From a checkpoint of a small transformer trained on Wikipedia.
Size: MLP 640 GeGLU, vocabulary 512, 4.74M parameters.
Training: a variant of SOAP for these matrices, 131M tokens, 1993 steps.
Each number is 128 + 24 x the weight over its row's rms, rounded and kept within 0 to 255. Layers, rows and columns count from 0. Numbers have three digits each. The size before them is the row's rms in percent of the matrix's.

# gate: layer 10 MLP gate, 640x128, rms 0.218, rows 409-443, columns 0-127
# up: layer 10 MLP up, 640x128, rms 0.219, rows 409-443, columns 0-127
# down: layer 10 MLP down (transposed), 640x128, rms 0.178, rows 409-443, columns 0-127
gate409 092:164094137055087141126115122148142120119136165115170131119092153168132139132166158161150119120115101104129105138131118139086166164142111098108125098153174115130092082101131094184152101157109161125148142111115134098089115143132126133140101131151105111149170118113122138132128102096119085125124137114114109131108126132139127127162146136124108104104176113133101135168091144126124122067122
up409 095:135167095110135133131102140143082109139111130145133108142143112148096046144173071141121133157123126122156133127132122084103084129125146144114098120157149140088126162094143128106137079112122123122046132141150123123168144083136089115160159146125118127127126146143128156120163144085153157124123116138103125153100101123133114155118113076141142122123088146139121141108109128133131098148159
down409 098:129153126108134157130130115134138115143178142159119159151145139081113187115138117105148135185093136131119164097133108118195161118117119078139127105149154073141105122110133138154132095154139120084118100153101129104133129137107112130118135154151125114106153139140119153102157110091120138146126107141158075151131079123132094096143112120158118113109130147111108143144124106121137137045124
gate410 108:155130130179091139148158071122115157137093121135120182148134140116115139105081127128121129117101100124134133103098108156079120099192108142139120130125093085144119135113109154126141144120141167121126167117102139125166089075136136155137104137135119123104129137137159130115098111116124123166124103134147159163186132122141097139160104133166110143138124143137105079096142124121082123120076
up410 101:130092111094158133105109142106106116090162133128124140141115125090110149128151145136102114141196127129106118165160153138167101193110137126143155166122119180095144119129120103159080097156140088137163141122135084111100116171130117153113118166124122140089133120154103103130145113125134148108113145164116111064119137136094109096077138133120111141114115131104155144142118134143139146114168
down410 100:146143151170097123149126060128110154103130135157139113145158159127124144123089134159163143156113118125093109128150122115094114121172134097120123155126101155148134149129120134166183190088127123158150146099121137149133099109135136173151151175129123131135119134113120123123116119132137107168135179116165125148137122146121093170116147123153165104148101180128118078109096138117100109117090
gate411 099:126137156172117148153137158110149100107163122153135113126138178133161141103134191103135099126100163092132158120108177118171144144118142122112097136118120143110157142127130133107095132129183178116179052133129147114115148127098121129164121143103137132121105121158130126128138109105130109148081132149085144128148145118115057146122113147119118171135119129118109132108095139140106154141158
up411 096:135120142100109118148108139141150163148165103127149144159123097147133098126121082126146137125100089125125081127148094111091148136089128164160159131156156124071139137111142124180151116111161130100096166126111092114127149160165105133117148166104144105136113100121095138109087138174141135110150140148122148115143097161107145114119119116183148139112130117118163100114132089066121163138119
down411 101:110172117118144137150151145116133112101148145097119107102152155082157155119125078128135112116116139141148164139126114115161126152089135130068103143075096162157132085147120154095117157102112106130194123131132136130134136098136112119104121086112136148103120111106165130132142163113108169134170118130134075127127154119186114161119121128110136169137106097110077134103119127125116145165127
gate412 097:163091134156074158114138133113131152096083151107132157135140137180144098137079127118139133156106138104132093157180163111104148124128112149138144103107158141128065109153164088138128114157135097131154130137105092114129126143093161150096123141162080142116156141128152107136090140115119120157133149122151141129121165117147118155102097145139123102088120118076103101142129120092130107135095
up412 093:091137125126104109106123144160149133168118101113153120133128113104143134107123168126097120089043153109148147181106187136139128109159132158128125123166088151123094134141104148127100125116121087149141122111133129123125132140136130162123139174147128117113134119139134100112164128138153114146135126159090153061130128148128144103161192110086147104100096128180151148099127135109118127121121
down412 098:123119141138134144104149123135183121092147125117106141133195126135114114129139153135097124124098187116115147114155143157151127154146137145093125115156142124143113165123125134138108156130194155164119174152135088189119120151162161133117208164101138098078142158122128115098128115132131154114149131135139126147127168129145132140140112127165108130110152157126086087123123125130090120145132
gate413 092:084152100114094139126148100127147137143152149103108127135128163135107110173135091105090082153121120110069114150113143157106107136148126080125114171127142103152093094126125111128153143088159149129144147119134142157142117152147112122187140148136101121133135073133138096082148066141124125070118125143136129128121104137102132157124146109116172129137100139088103122144095116125108116169153
up413 093:126131123093128132104106126109132151134139099121126086152107101112151116177138137145144115144106072090128158149139183121194084096082137124137173118151086124166110164099128132104129132147136151153138093110145142107111144173093147115096138138115113153119125107148110147105126154105146135138122168166125138107132136134092138147142104127094109140071147091120138132124097102159151139174122
down413 102:137147165136085107121138154168112142152137162137128093139141117143113071099126116095159105144172128142139107129111121117126158144112157129138094145131157164104139074158133156110127115122159139152127107175127105128153112103135064098093150101156114124095131163108076073139143148113116168162125126124147161165105139146164117143139145130120151120124089141139127107134122172109152118086121
gate414 098:127169149125103115153140142147103085150109113132156114113153123118110109135127139128135156139088082154110139123125143198129122145090164128110125115152108123139108149134136120143109107160132113096129132105116134127119162135123122104144116149101120129071151090143086143167179136154132168170122150099118180144092126132129114105135144186183113096113117127109140153172082095115112169135122
up414 099:136107123169141082150089154088125153156102103111096151124137092094137135135119158147147117133066200101136134122111117138085134166133105105164117147107136112142110135125121161123127129147144149110144163135157137096130066153160131143138163146120110115126121158162136122096111125129114166133137132105129138090087165115117111119159124105125137148130111148131097062141122173126150151092144
down414 095:121138102102098161108197103134067126094152135122165116137131181124104132143171158119126159139114101160109166123163134128156136112115133193125117140165111140146118114145118067130115075120151118101107115142086146105120097112124145113114102113121117132116103122119142129113161144150096125138141114081124129115122150104116117168144132126128098121083131119130146160132153167076092111145133
gate415 104:133111184120121082115130132124090120144099101134109142123100168144097116090121143130156128123155147140102124138122182123107083111126129116118111146129087107164145105113156124133128108101149164101111158153125153139132130121173136127127130130096120095105111133210168139134126133084157136139130136143148148163123108115079088072118119125139153128144141139101094193161147109142164130119132
up415 097:117103149124143140151151180101159164113103093109133130103164106094148141112150129126144132140172090134159196151132083135144158103158123180124145139139089133135101141134131138111144167154112120182142108129111094119109092119176111121145121106116159129134120142116138139171124129083123142124150153093117123109111108135126156171142111164128102122145100105113125099071178136114143114120107
down415 104:110152114145115120074165068125095107149109153113087111136084157109127145146130178123128128149146095109121094129131172106129118137115144142119127110129135105129157103105142121085126113098151121139142135130151144131111114111145150132151143126131123154108084114087145140126127083111116074150160083144183161144141056149130117121124143145110120174128138146125121120143080133127083153148082
gate416 090:175156120115131174122090122121143099134138125106163150104098193166127105103146142182149105113104091129158123128154088101121150137111094136136175107157134097119095096158167128155108136100093121154125147119105124119130099136117110146140156113091114140125101111115125112135110145090129101097164124120135092121120161141109109085147115162161132101076117079117122140119093107118153113129132
up416 086:139147112132154116133134121151135093149143152135106153122143121128083129161107104120122132110116121155136094126047121126131099152101141139135112144117100085159108168115118098143090119117190120163129104101134091124085129153157141115128102137175126114163142181137173093111173124181136132135141136134105111119101124124115121158138119090106102126122096121145124146145132144143085154110068
down416 091:155140148138123169135119122154132143147109119132146119143119121100139133107134103183132102106081094120119145120123133144135132126108104109094128052121123119153124124136200122142121121146111116130123156143143141090126155091123126124102125157109105127141078114110115129115117160102152149146146170106135066124107156142143083111145123096080189050093120133100133127124119147124106119101117
gate417 101:114128104169119132121133120139065142098143186163125129135130096135149151158102108151126123136139092124102146124133078107118137159163098140102141135160148133121107104103164142153096110148127143134123144131124137115047174097093124162164149130138179154091183144166105103119097123110136158133139100162118104121126129131111132148146107122088089098095123126139123139119140162113116143143117
up417 096:166154149119148127155140146131133154096119132115156125140103109110105115120158131165134122162125154126126071112113103154176112141158075124101120147135112104097099124122138100135130157150137108103123185105109120135119127153090163155163143095140117120110112121132134205138122099147121113142175135127182142165135125103105119117161142126097120156128185083129094130111167157107126152106132
down417 098:117125120100157170070163116120126121128126119123103158122133118115127144124101134142127108099118123124130153165155112129143130117113193123115096142108140155167060160118118107146080168114117116090133114159118122131153101107092163086105127156116152133103106150093122139125164144119157122124069103127148134087105101076143133082109151124093159123127142135164095154105153144136110105123118
gate418 099:105122115145099135114114132105167148117166141133122116140122151124162150127150153110164144107106126119132127133127143181170126147150120153141059139129136127108132133185142134153129085138108130143117127101115098190100160124080107162147095145163122123126111151129134167136148096097146144147113079142137100087088087136174099131141116139139174129104126124102115154172158126148123086141132
up418 100:102110109133153118125135139128147151107107096130165108150127117112131155133130127120120072132130096175066109144137104190108139125149119145108144148112130136133158109101142140171115139111111118132114160194169122104111140159141166097149083131116135122143119142133153108132114121130154150143202127123134121153099155136169097152109107137136118100114144168077095139080150136119136151140089
down418 099:102135153124108116129123135117152098140080139132142113130119142132150099117121150129139176134163129087173136117117124111147138143118176173170137125125131135095143109120153156105158131115127131112128109113105106153092127092138119117144081074152107134157129088155131142125133111121114139097071095121110145080116154133131100132127165168143127133117165092155089188175156161127170107096116
gate419 094:133128135123111156090136161175119184083102150163128096121155143095153132143161098110092137088109078121143093109132129141133163135153144106143179106129134123119152115120158132113071109117128132162092104133166136156134113124101124140121098090145134162115102158110143135096102134105100118085107136109121133066126131133145119093105158122143091121161155128142162125118103160115104113146153
up419 100:149099089137153150139110169154141114157126114121147094118110146167131130102149104172174110125142127156142139123153120110122122121108111135150146154128134132153093170117131123145143170131131144108146141147129104144124108129104115146150164154115123122128107160102185167120142129132155145123138116089132066197115100120170163200116135114112171127099142160121118161093123130140163132117172
down419 097:119115135122148146126148133151115117127066144124108132100138108146122116186128141067138131130114112148154128126145099119144163155129158120096150147149129168097143109116096107074150121129126134148109141143139144169109093116142145127155094135139132132096072092091112112121163136107103113109129100124089169125150133123124141121097152155125032109133114124179111125129127139086106158125144
gate420 102:160156120119157113110103110080163148092128111160131094126175114123119137133107142109097063102144088100144138124150126127125157107158137132166141164125123166141125117116135164141134114119121136155123151135131167126117094149156149103098114179131147138140147070102115103123120140166118122162152106100143118120077103152143107203125154125139135069153089136123112113153152138121127121131122
up420 098:138141125126169121131157086128128120132108167122102129157160139143132114123115077091088129133148129136099109101147141095154160085104163114085093151078112123148141138153140178111140095117123118103123102106117132118105109123107127129137127103136076088106154195117144157119142152093113135139142119154104124136097144164136142106087134129185136077138119177103142120123123105129104106119094
down420 094:123141128153101155126127130144114134117142096136147170114120110142123125144171151105177123115151145134140087134076069099166107103160098153140167108093087156140145164135144117116135114177144125150126143121126115127136127129109165129151119115131114133139146111107118113140104087139107101157109126115148151110165149117166105101105105131146102141134175106187128121124116169098208135153108
gate421 108:160165109158101126074112090137117091109102150165131130146097192136112130167134125147139131127116120124147126157112145128126151114138133111128160117126094086122114112148114117146169128125109132137103141095097103125152124141120138158092102125141129155100128128139176126159159152095112117132139110168091144120134097140120126110187121154132164133144092089133140093064125124108098128190086
up421 097:102144124121136141122087147126180155168117131116113122139130124149128162159153123128160138106174138158121095129118121184114127082110142087097184124104187125128119150117101130113159164079055138137121152144122126123139133163135102135115131123168136133077136151159173125121114150148133143089123139145120087132108099130108141142114162129096138102148129130113128151148157143131164134095093
down421 101:110128147123126100157125167123119124134155098153106147142140122154124113108113113123092082118116184109143103098123140101092099172133109127137143127155142113139117145131139120126111095136151121128156139123158169152091104092156149100141164148141154108173165153123137133098154097136172138163141110106089109093102132142139155081095148130206102126152142142147150168099104146109125155138098
gate422 100:122132148119150103124138152140129125121142135110073119142134140130175158136136103133141182100149174099108121125143106081156157118146139106117147105125121114150103134110114159132099145127123125209131108177131134169135089142163136129103136084146138114184182117151174129140115075100158104125083131142094118147123144136136090118131149158148131106114120143130091121127153143160114102109108
up422 099:155106099162148105135115135107118157118114126096177106121091157100119123159125132157142101142122119101108117142114116134062120127128156136122117113150119086101110142137124165122137119154128163154159108163150104130128183112119118159133112113126102121123107144090132153124102092152053134087116155089113087139144107157166147099125137166142113166134142094109124111145186141127125103146158
down422 088:074130087151119108110111102114191136127105081113124125154126112137113102096123172133113131090122154145183107139118111146168075105169143139133115162118126159153143149147136136114131098125132091120159079116126148127105137108132141123159129097169108128140123088118135152159126125142123124118142102104125131109086146104133108138121135095125175129129061123165125131108146127092162164170144
gate423 094:133183135130103162110167147108102141158154130122094126122139115110146154161133158096152137112135140116140127138115086119159161132123136117081126111124140180134108103147123147151147163173163097123125145136093174135139166104083184106094125105154117129134121137131135114144067138148120127128164133152106194111090108088167126136111142128138123110083117118136145094120158146156128116153116
up423 101:124159165125165142117115126164138161090138141105131131151131124146093108140131143129090103137079140181116155143153132144142126129110106156144191116141144089123136097163071132130134171128162121070134111126147083123121126135113143106144120104148136096105160106136134149088166132103180108159137121171187100125166124103124122115127113130096146134099084134100116128128131151125156148115125
down423 097:092114093136140116101160144091154135157146127126123117084126143075148147163128158093098146132130138128142128118158134086154115145134154159110084113110146164141135141128114107120104130161102134146128123159118128115078147138154159141153134126142117129166141161116116080154137099152144163113135142096055106145169138107173133122143170140118136160162164152150099138086127130161113140173121
gate424 097:097084120114111145129136107111149122149116149109130092130119127123107101086154149138117184127130092133072095131101094134113121117119156138135119111126142130140153113159161139126100152163147133148112098114087125163124117153095154087130134104092133111165145118150129119168140087103158117143190114111155161131069080117159119085147132123123124096108140161110104122113142086108105136085135
up424 096:120139133135083112132153152155120101124138056114110104078130143062096173110104113131084108118148116165155100117153135124146147130158140123146116105099151166087121126129112107148148140118078114103137142120113135115122172123135136159143131178118148175098114129128154114117093130160137148138105159123147089127116096081107141145085098141133108149162132115153121137163118125111169136133148
down424 106:162151086108088123115147110106135089120094154113139134136110167153151132083110096109139135177117087168128137120123123137156117111123125161101155086079129146102125123133107082090135121124126114134134106145096139128140120135056123127109115144162156142095151125133082103129133111122140121116134110167121195120125109120130122124127179100156092125120108150145102126131092174149123128126073
gate425 096:150135162152148126108122112112188160128132070107177119157104123144148144144139117149153147099112143115138123086135096101144100128119174138163147163141122111175132169076106112145114143153144108118094110167165162151129108136119116143146175131138134122166104073145151142129143155161170102130170149139127126088115119145141150129101105137098123142111162094113133100131146136159121115111148
up425 101:153148121112103113110099130155167159137102167121151122121163156122144087126139145137157135169128071098134090113139129146125108151136134154152111132166178138125138154159113121141115120154140083105075140165146148122149136126162128174116110150131145147154119156156137104069171132150151091115093152088143078133116132130130105109170115088137144131121133160096133150119135118145082105145134
down425 098:130151159108125098151128112120072169139147120095177130143138133101170166149133134127076123120112154155134175116118128097168084127101171148110145173127125149182133112120147152082131128092163128103131080139111103114147114103122109127112133115178120093154149097113147118141126144115151099153147106142126121108169133132135142158121142133098152132167128110145114070155119139147137148153104
gate426 101:144152096114134123104168068085107133096145101149114125127118156151127101145122125146104163144131207156123094153139089113136137152146128159112161147084104099116096170124134173123116091085172113157151098150157123151102141139159122132107142136125105150112146157109136157094104120139150122110156119128117122158128094126118102146098144126140103141152112140141143191117154093117137148138120
up426 100:148116160110135117133118068115120156102106096170083101119109149116129132146116103108122099133122145109096128075131096116117165168134134145117114129163099076122098154110108130166136132089175126119118111131167109168100112137147104131072162108108120098092144153100092130145114121166084087163137127148131124141109163107124139126141139150151142132159120136159128167147161104120113153157147
down426 098:102157149101137156092113127129142197140114181078141128128099074143082155152117109130137129141121094134132145186136156113118092133150147138098141132148211114115144128109196133120184145133131103118116108108131114159100105130154139103183128121122119150152140137127149146117117125133135144147141096127142151099138107140128108115140148141115131104089125162115108119151105120136108090132114
gate427 095:125120111143099144137120093121108107144127097126134188100115111139129113117117154123097108126179152078102111111124099150133127187121125133117128136079111169129149123106140153121114147132121149172082095170159164103115117129105103142152100179155141166170123164135151120120146128150124100103128099107108078133096113146112141137139112116109118101152145088097142153167143118075139135102144
up427 103:149103140147130143074151117143112149111154096129142130109150156122141081117145108113111095160096131125098108128136123136157136140070132150119132112141128188127122128120118117162156128158134159135129131145102112137150152118147102117122134076084122144083135122145138141161131103172125086142081147069117112126126121104111176117088056139123148105162143142126135172168089123150136129118135
down427 095:142079145149136114165126146130097130141125094135153119076138148086170175159121120116105104090126127116101117106092135093121110127146129126153129076128110205104078149132115126140120107163100149113101122111129122102128120150115135113134189077123100107151141125089147165105135163124126131126145140182145121143123144133135093171098139132107149161140117159153138130143127093113135148108131
gate428 105:118162161108091103180108097166146127108118178154133155137112106132144160120126116125093122082162096102149156103163134056122097177126149092112132121131115131115130128149120100138154165170063135128112147160116130135103124137127129100085152098133110124102109108101090131117093103105129153134106118132136078140142108119116103111117103137093132137149105125122126127158152157092108137140151
up428 097:142102104146126139137108132155157134134131109123162137092113089117113132120193101108136134140102085113104122126104044103126150117172141137133104111151127116068103115138155162072108109087149138126116089102144112081161157109155118179171104157131113127129142129095152161141151158134108122116111160137093123150134112118120116167124149153147140102116144144137102096134132115149119124134117
down428 098:129148112138138119145128084086124134109130128155156088160107163140127108122094136131146111128146205128156093124097166112142099173105162165114064144119120147084129115115122112128128111149136101106160135078091129165130137115111102111091115129162118127138104147121159153086126117156104105106148100112128123091128117142152162125133111109122130126083105067144167132130137165124132157128116
gate429 102:114127139128163102103145176155085126126154155157157164106103129093162092147149153119122134118151118104128136132115111092102126119141104129126148135162111112153093195132115109160105131099128116079101137067177143150081119115105143148132110130126114171117120112147117139135142139145088066187118106127102094125127145141126150151145111131106145165130124118091138101099138119090121154131129
up429 104:088128140158135130073118134139100130133148105086115104098147102137130096127126125097149108145160148101121132168119113125131157131120083107146158140118154120109128158129088112128155191112143149103113116130159134123163156108131116138092089116091116226123142126163096064153156112128114104129145108124103112141122138121146141144117150145103173124129154126135157096137124155097122146159120
down429 100:099131124091130122119126132121115120146095084141152079141137120172126190146177084131091123114138118122115092096142154146138118142126162147110160144137144117082112095116154184084140127122131138124151127146128149154098157156162116072193124140144143106167094128145096122095142130143135110145154100145116171116120120143089127129149137094141128113141131127133147150111163074112117122149140
gate430 109:117167107150120088158123118116121154131093154180099157126176137112167131113164142163121134145118115131124100138133120128131141161109144050153079161102143096124073111105117149087107147102125119113112117104121101142134098138110132086117101107128156143144088102108157163137148126109151122158111127153094085122122129140129139139151076167103118103136123152102115103118141121157115148161135
up430 114:097104141108097129133099135157146130139130118092160117147112148106140170104125147119104122167137128140123176129130131165133116127120102187093190137174094138165134132140130111138154115085104095118151125134107167128131150152122206144137099167121119135138122188133157105127117126134134177132131139115068151109132131119148134092146119103138121158167116114149130119161106163088129113119114
down430 110:121109114118150121136145103115153151138136125148111132118128131113152086105098101157115150111106131104157113115115093091135119137126122118181127102047151051207109129137115147109136130101127165121123115142171117160168128142135110140135144152123138112168118106137088103139132146128145174137165152163105089122118129143157105146102115098162124139124122105168156116131096126131155108153117
gate431 095:145173088168172125151113101162103123116109126116135138126133133171139132140183126135144129114117139110134124119151160153129163114174136144155138156122152124106087123148163160150135142168177112133121160154104131165124111169092145148165128163138136155157101141138214088140143156152123152140156092125142163092103141126119142095147109123129125110147143110106119125164155124128094110131119
up431 094:122144100137170150148130159137090123112128123131139119112153137138114101128175119141144126151160136101176134130170065128113123163129180139133105104120118095128152109113169113109131141165123103145154110143110138104042148115121102140105107086141143154146096118142150095107129131139148130090135113137143137125127098099145092088122144108132133054104105118114100105141124110183131126114149
down431 097:133130116085156108139091082148125123098118129143120165154138117200102114103148145114129108118135131153160093101135080105142143138091114094183170083101164105112147169139134126098152083126123145125109137118148131112189114132112097105124133135126134072137170123141132122136135118092163111168095124115095105130156146123103121127100124134102101143105139097136107097115133128105109145117105
gate432 105:110169143131141121118137114152085109102151153097106159106154108108170122132127143126098111148123147148071123119212114126103115128123131160098159132112112180149173150137129140156146128142124139125100135138123153105132144115063147136096165087138120117140101144149179105122108134142129089120147153119165116143177148124109092097112119136116131158122098111148124113117150116082123114102090
up432 103:135145168125142075178122079108154151113085129154096093104114079118104112103068157130135167131074135113113112123122154121131096141124119150118164112141147127092122149116164137168102117110109087110131139100150141175124164153140101146131148146124131113126127165137147108118086088127128125116108142101173100118114150103152117135153153123125137155157134157105119157167119142153154165140124
down432 099:131137121184077140125145162127147129121143080112160165127168169141098121120173126138104141127088159179123144133121106130130105161185130087128096150131125099151125128105084099141101120141125118123128155086123137090106147124109151155111144122123120173073111144128112103157141134142174125159110111140133174091101117165134137121123128143110123117112104136134138108106171117096154131085156
gate433 097:098120111101143139133157092166110088154121141128110101119164148080120112160121147151154115151113118160111135114133096136106081151123090116122137142137127122102104108146171179195122129112127146147169132153103139096125120120124126111135137098114127146106148090118073101141121144135087095159155127148105104123139109076152126123154138147163175121135131178089130136152161117118151177125121
up433 103:159125099159116156139084068054140129120128084105173136127113118092105159105144129134084129184143119132170114100134141108162131127123080126124138100098138149114123147150142136132105116155132132142150129134129124150119138154126129135109105171138146151132088130126143150123142148137131154121093093105099129155121146116175126129130100119136137111141072181137127070137159119155129086152101
down433 096:083138124098105121104122182130104145132137154130109112160121144131117136131098091141158137118146146137112133107103130113140128174154156121145149139143133111087140123116160154108142157086117135081139078102134085075135115140079129180184183070117137134119115124164145124117119113084128102153164124145121147119130100140083128153123114099107152119090132096122139173132120124124139153146133
gate434 105:134158137133137119123163091169146130141137107108122166121125107133122176136132123122166136142095122126146108157127134092132068112147144157137136113106110170096165155126114128141133100074157106142128126129122138101173074115115081128129157124131108107168137166169146120151131163113131144180126119096111107144119091083098113125086122123166141116148147171117143097096106172128101130103106
up434 100:131100115164150129109108140149141094116122095147092189089094100137069128098140124154153109107114149104124129121126113139100156118118099130124164116147123154146122145145125072104102173146138113122124114182103131111134087125113146104175127112091152138136129087065146117109097102133122131105112151131144123122116133091105140141132114171101109113120104065131095162113110108159117122106120
down434 097:093159134165114118124179130095183117080139119125117129111108118122085180104097094125074129157138091166134143168142133120089103092130100096144139175119115142117136153101124180136087072115097120125130146134117133143148141149097142134140156128121130129160094141159160140144099157130120158144104144130139152134114105121092154116150148123164123131117115132124122128119082104120086131089113
gate435 103:155142155133142146105132108132123170128134111168137123122125146128119130160118089121153109189092102147104143092139104130162136112138151119099113132097136134115115182137139132151093093102123104104188135105101103143149142143111111103157135099116121151127159189105132174137079128105108173149102132104137132124135143149160138140138129092132115186152092126094117127165157149116134075107127
up435 103:112135135094137139154086137139154154134146096174140123106112116125124116132138172141120142124121075139158104112113176145138119130148127142099100140149130151177109102130161105117148114151182112164098101093109096169111116128074115155130110135152170118122144124137135129175085101161109133115126100131136106079159095172129153114147100129120111144111110080104079142128162116115128127095131
down435 099:133116147134095123100098145143113081083099101142137176133140145125153137122143136128137139130176141120155122139102140128094159129094120144125132088123134155151161131136135116088127120107113128133140154142125155108073090118210132151127149149147103108114130126163121102112142138120113096149117116096146168147138165181129117147092134151136120093135092174126118106161129155119203128163138
gate436 096:144096132105156133096088120154152126123143120072114169151146148165100128130153116143118166143136105169100145115129133142173107142116130148133156130116157154122090134144118152139129142135135101142183139136116096143160109070152150160141122101102097139119121123133143151107133098099152099156163149154107146100126122127080094142169109144110095088089128135093133152114117136124066094098108
up436 092:087118099120183104136148123132131141134088169115096122079116097119091180121086115121135095129103098101120161092095149103152083135150148135116094139158107123138131126134156119157119178103115151163096144179129133137185120129135121156145097156162133160139129098155143107100127136080143122136140092117125118136116102106148147141159122145123134123100123175177126104114117146122137124106115
down436 092:142152149128099095101101147134122146181121174083145103135147132165209138148152099154138125093114131109103176161089176143099124110113130145123170125092135152135144128138114111117113136132137125121106093108121135144099097140158149124149136107130131120129109112126112095136126180152125082140108082167155126152144128140153159142119122119119102140150176128135167114153114071125105140126142
gate437 095:166147090112144127117133152145147123120171106171140120132144132138140095116121142116153117133151152173109118106104144100162154152103134114117145087133125109113124131140134112117158128100126181117155117101121157132107076129123133085143135119049167100162129115140152120123072139127136173125157135090136136128104127099108168105114115112155122106097095126058117166161149140104162132109133
up437 090:158189100166134162155122119125122117145180109149104130118159146143174087146135123108157131104148117113142102132148099104125153154129139132167136101173131119126110136112106174115119114109121086121131137165130090153149075128154098101145118111100113122108141110126129101142111141110141119142131161114115141104139163146097142159132185110092137094121106122121169072112152157103108078148148
down437 092:089102139121121141130134122143120120138112137113171121149123106113084100156101163120118156175132162139185180129141151153113137139164164127120145158147124117096096116150158133132126143143132171114152104115127103161140172118137126118179121138185142140125154098136059138141125113140118116144140090147141118125123107172123180171138115133156145097142117156110136169164085155128119132106152
gate438 105:140147141133151120115113136176151158094144126118109091146077113140083090137134149111131094120106117141143141104144132147130134173124141143113137144152124103104165151110173127134144144093117168133082148133105148162094127134120149079123123056117128119142121122145128109103152050128128138125131164119130095116131154089112063079106136128163128122132111121124100118135142151138110168161132
up438 100:164107108143146105135132158155154142111165100156148137116117137116140136102132164105133071154175077122097123110097149108125091194109125114110150167117172137132136089140099120150080123113148112142126161117141156146074108140141105103113098140104132114124124130092134145147129095162157110112145161103116103157064136150120133159126136162133139126125107157103132150169110101146150127133120
down438 097:142137103118129128132099101102160099109102127108112116136169123164156078147160101122131133144092117138114166122118144121136138111122121118123099104134125083116130140099171160119163147149129122137129129138142142090170134140111148135132176165131128141160174108158100123127089184098110142154098060097128110130102128139143139102130148086158106121140176117133122097121166168065110142134142
gate439 095:104130161133147130120139168111115153137139121129134119158116120101101139109131094100162110131132113122109133122096120139122106119121123093089121104137146118131121085112151133173132075152124102131166137161106144146140103110106130132076112103112161105139120067096119091108119183064121079114128104106123166133113136160146166110138138090123114159173106104089131105103152152095167150142135
up439 098:104132142132132093161157139111099096116168134125134126103092141146167132089138144105161110112130145145122140131112145095083131139083148087195101161097105111128166132107138126137120140127137124121086145120118127129095114147143138134129112166153112098119137153181152113140124155155127125184122083101151090068119095088119123128077112163125133126096110123136099102142135127132149079142117
down439 098:147128111093159109095141140161130145113128143125156159162102102132110122130096104130153128103124102118141127143132140126081174025101116116117115173158090140107142162114085138138139161112137142099170115126101086143123127149125149154159154105177122113125161131111131132148114128113124127112156139160124124124119147166143164097127111110112141094136177146141127122125153121129079096086117
gate440 102:136143122106117150124111111099131110140143134102132112102090082143127145143099126153128145120164114134157099109136162087119153125108169149133185113120149104147150175128104118141141152141098205111166136095085080124121103112128146055094168106120110118155125155151111113172104129114124119139169141124122137115093134131154122129136115117176144125141123143096132090153177112124127123116115
up440 100:130158086142106156133117091099150132094119113126100095117100130121127146133210055181109148131176136139095107139121141102116106112164145150098131134120139111159097119162129112152147150119117173113157134108147139133129129127155121111106152132073112129141132151131123094181086106126122091136143149129139139113102123123146117151185159168144142148140109113125104111156159107144138121148130
down440 095:123096128136135115154132080145095154140182158102130156129084134077117124135112118104115147131114163108135130147113127164114119126146143116113110151122108122069164120126089097122125153069079111109128120091128135140171110132114089144112130134175115134133169149113122165126147128170103137117143121126140136119132117141180165100121074128134094100125166137122128106128104075150133076112124
gate441 092:098081139117153119130123118117141141127158140145142140143152140137137128149119129144110174121131143103091125159117104136146131127133111086128138102128104134102165111129124116185100121142122125107167088152115123101159091101139116100080105098186103133149118145118172123136182163133108147158130132122133110071141128143170135102140100113107149091118109087147172099146124163101132146059142
up441 092:128107127127121131091133140125092126165105165134098167151135120139098123165138096135114158115119102093122060107133192133122099125169118127114143120127164136121123138142104107172089142084121138122130137092132136156108105103161135161078118111148131116093118143133156092076124105101145130128116141176118144113091121137140136130097091100140086143143115076103114160104102141156112146132094
down441 092:138165124142176113127168139121150163108166128161117154132125085151151140074114140162158125131160116133091111147134101173141095149096137114142071145102143147182151166112147128136102132139106101139132166113102110130127130133114103100140107115088167133140128103134135158128156110110090106141075149127133116134139135128133126170112084146130144168147137196120145130126106097128148103156115
gate442 100:106121101131119109124074087152145113106152173127114113112138119146136104137136150127070137108112131108089133118058128102132129127147102150144130137107053154104138084102120136131124125156132109146136139141127155159132171117168152152137167149124108127100118119152138110132116120103132090122144102118156094102079114141141117185120126132118095110112119079149154171136129101120144142109073
up442 087:138143154135126109111083132143142116120140157081179100119110127133163133150077198116128148126161105133109133107161124131129137158134151134115109145119125109129095106136149123072105207140132119155103140102129157110097140092128168119092147122122122130119153179116122140163102123123140094132155136138155080111130161147118110138160147090100106127090082105121103150130153127129136098132112
down442 095:187099092147160126138168167124134138113100103139092164150162121118152186092123108164129118128136169178126125136118113120105169138075138078134126103111133125111146158141148073130136138138074115097126118122139131102140137109115161131127172102127127127149117099155133141144135130135137124180123151124121108134158137155133123130107178135108149146122079186122077125110130112121113140125121
gate443 089:124140157115120164104094087130157166079150120143127127118085118107112131127120094103154130150112122140150170112112131107102144130122133151148148125121175125169106126139072088116162082105070096104164150173071133140094109134113130125097142137126119099163139133124122083121122099108136119105108187116161136109128126125106141129177143119143086110108138150105105141090131118150130124137113
up443 088:144131153093095122111135109076134106152164113125135118124094132128089153089156132168149132080168135171101118167160117110122103120132160143128122125140111169119147131115098180117119142172123112132158149142114133146126137086113111120159129177124133167113120133148076139111114110103138144137148111157120101122173127171150121106154148106105144148156149143109131160074155120087125080143114
down443 099:119124141116122205142107133121090148113113128120162142148145078123156092132146154143114153136122121115129145132132105113113164159095080129128174141104099123111139161109130077148165103144123138116129132130148130153136130124126144107157160104126096129136125178143136121153131169119199117143080068091100171167116119123114151149123110106162161100091132151113118132139124149094125127142115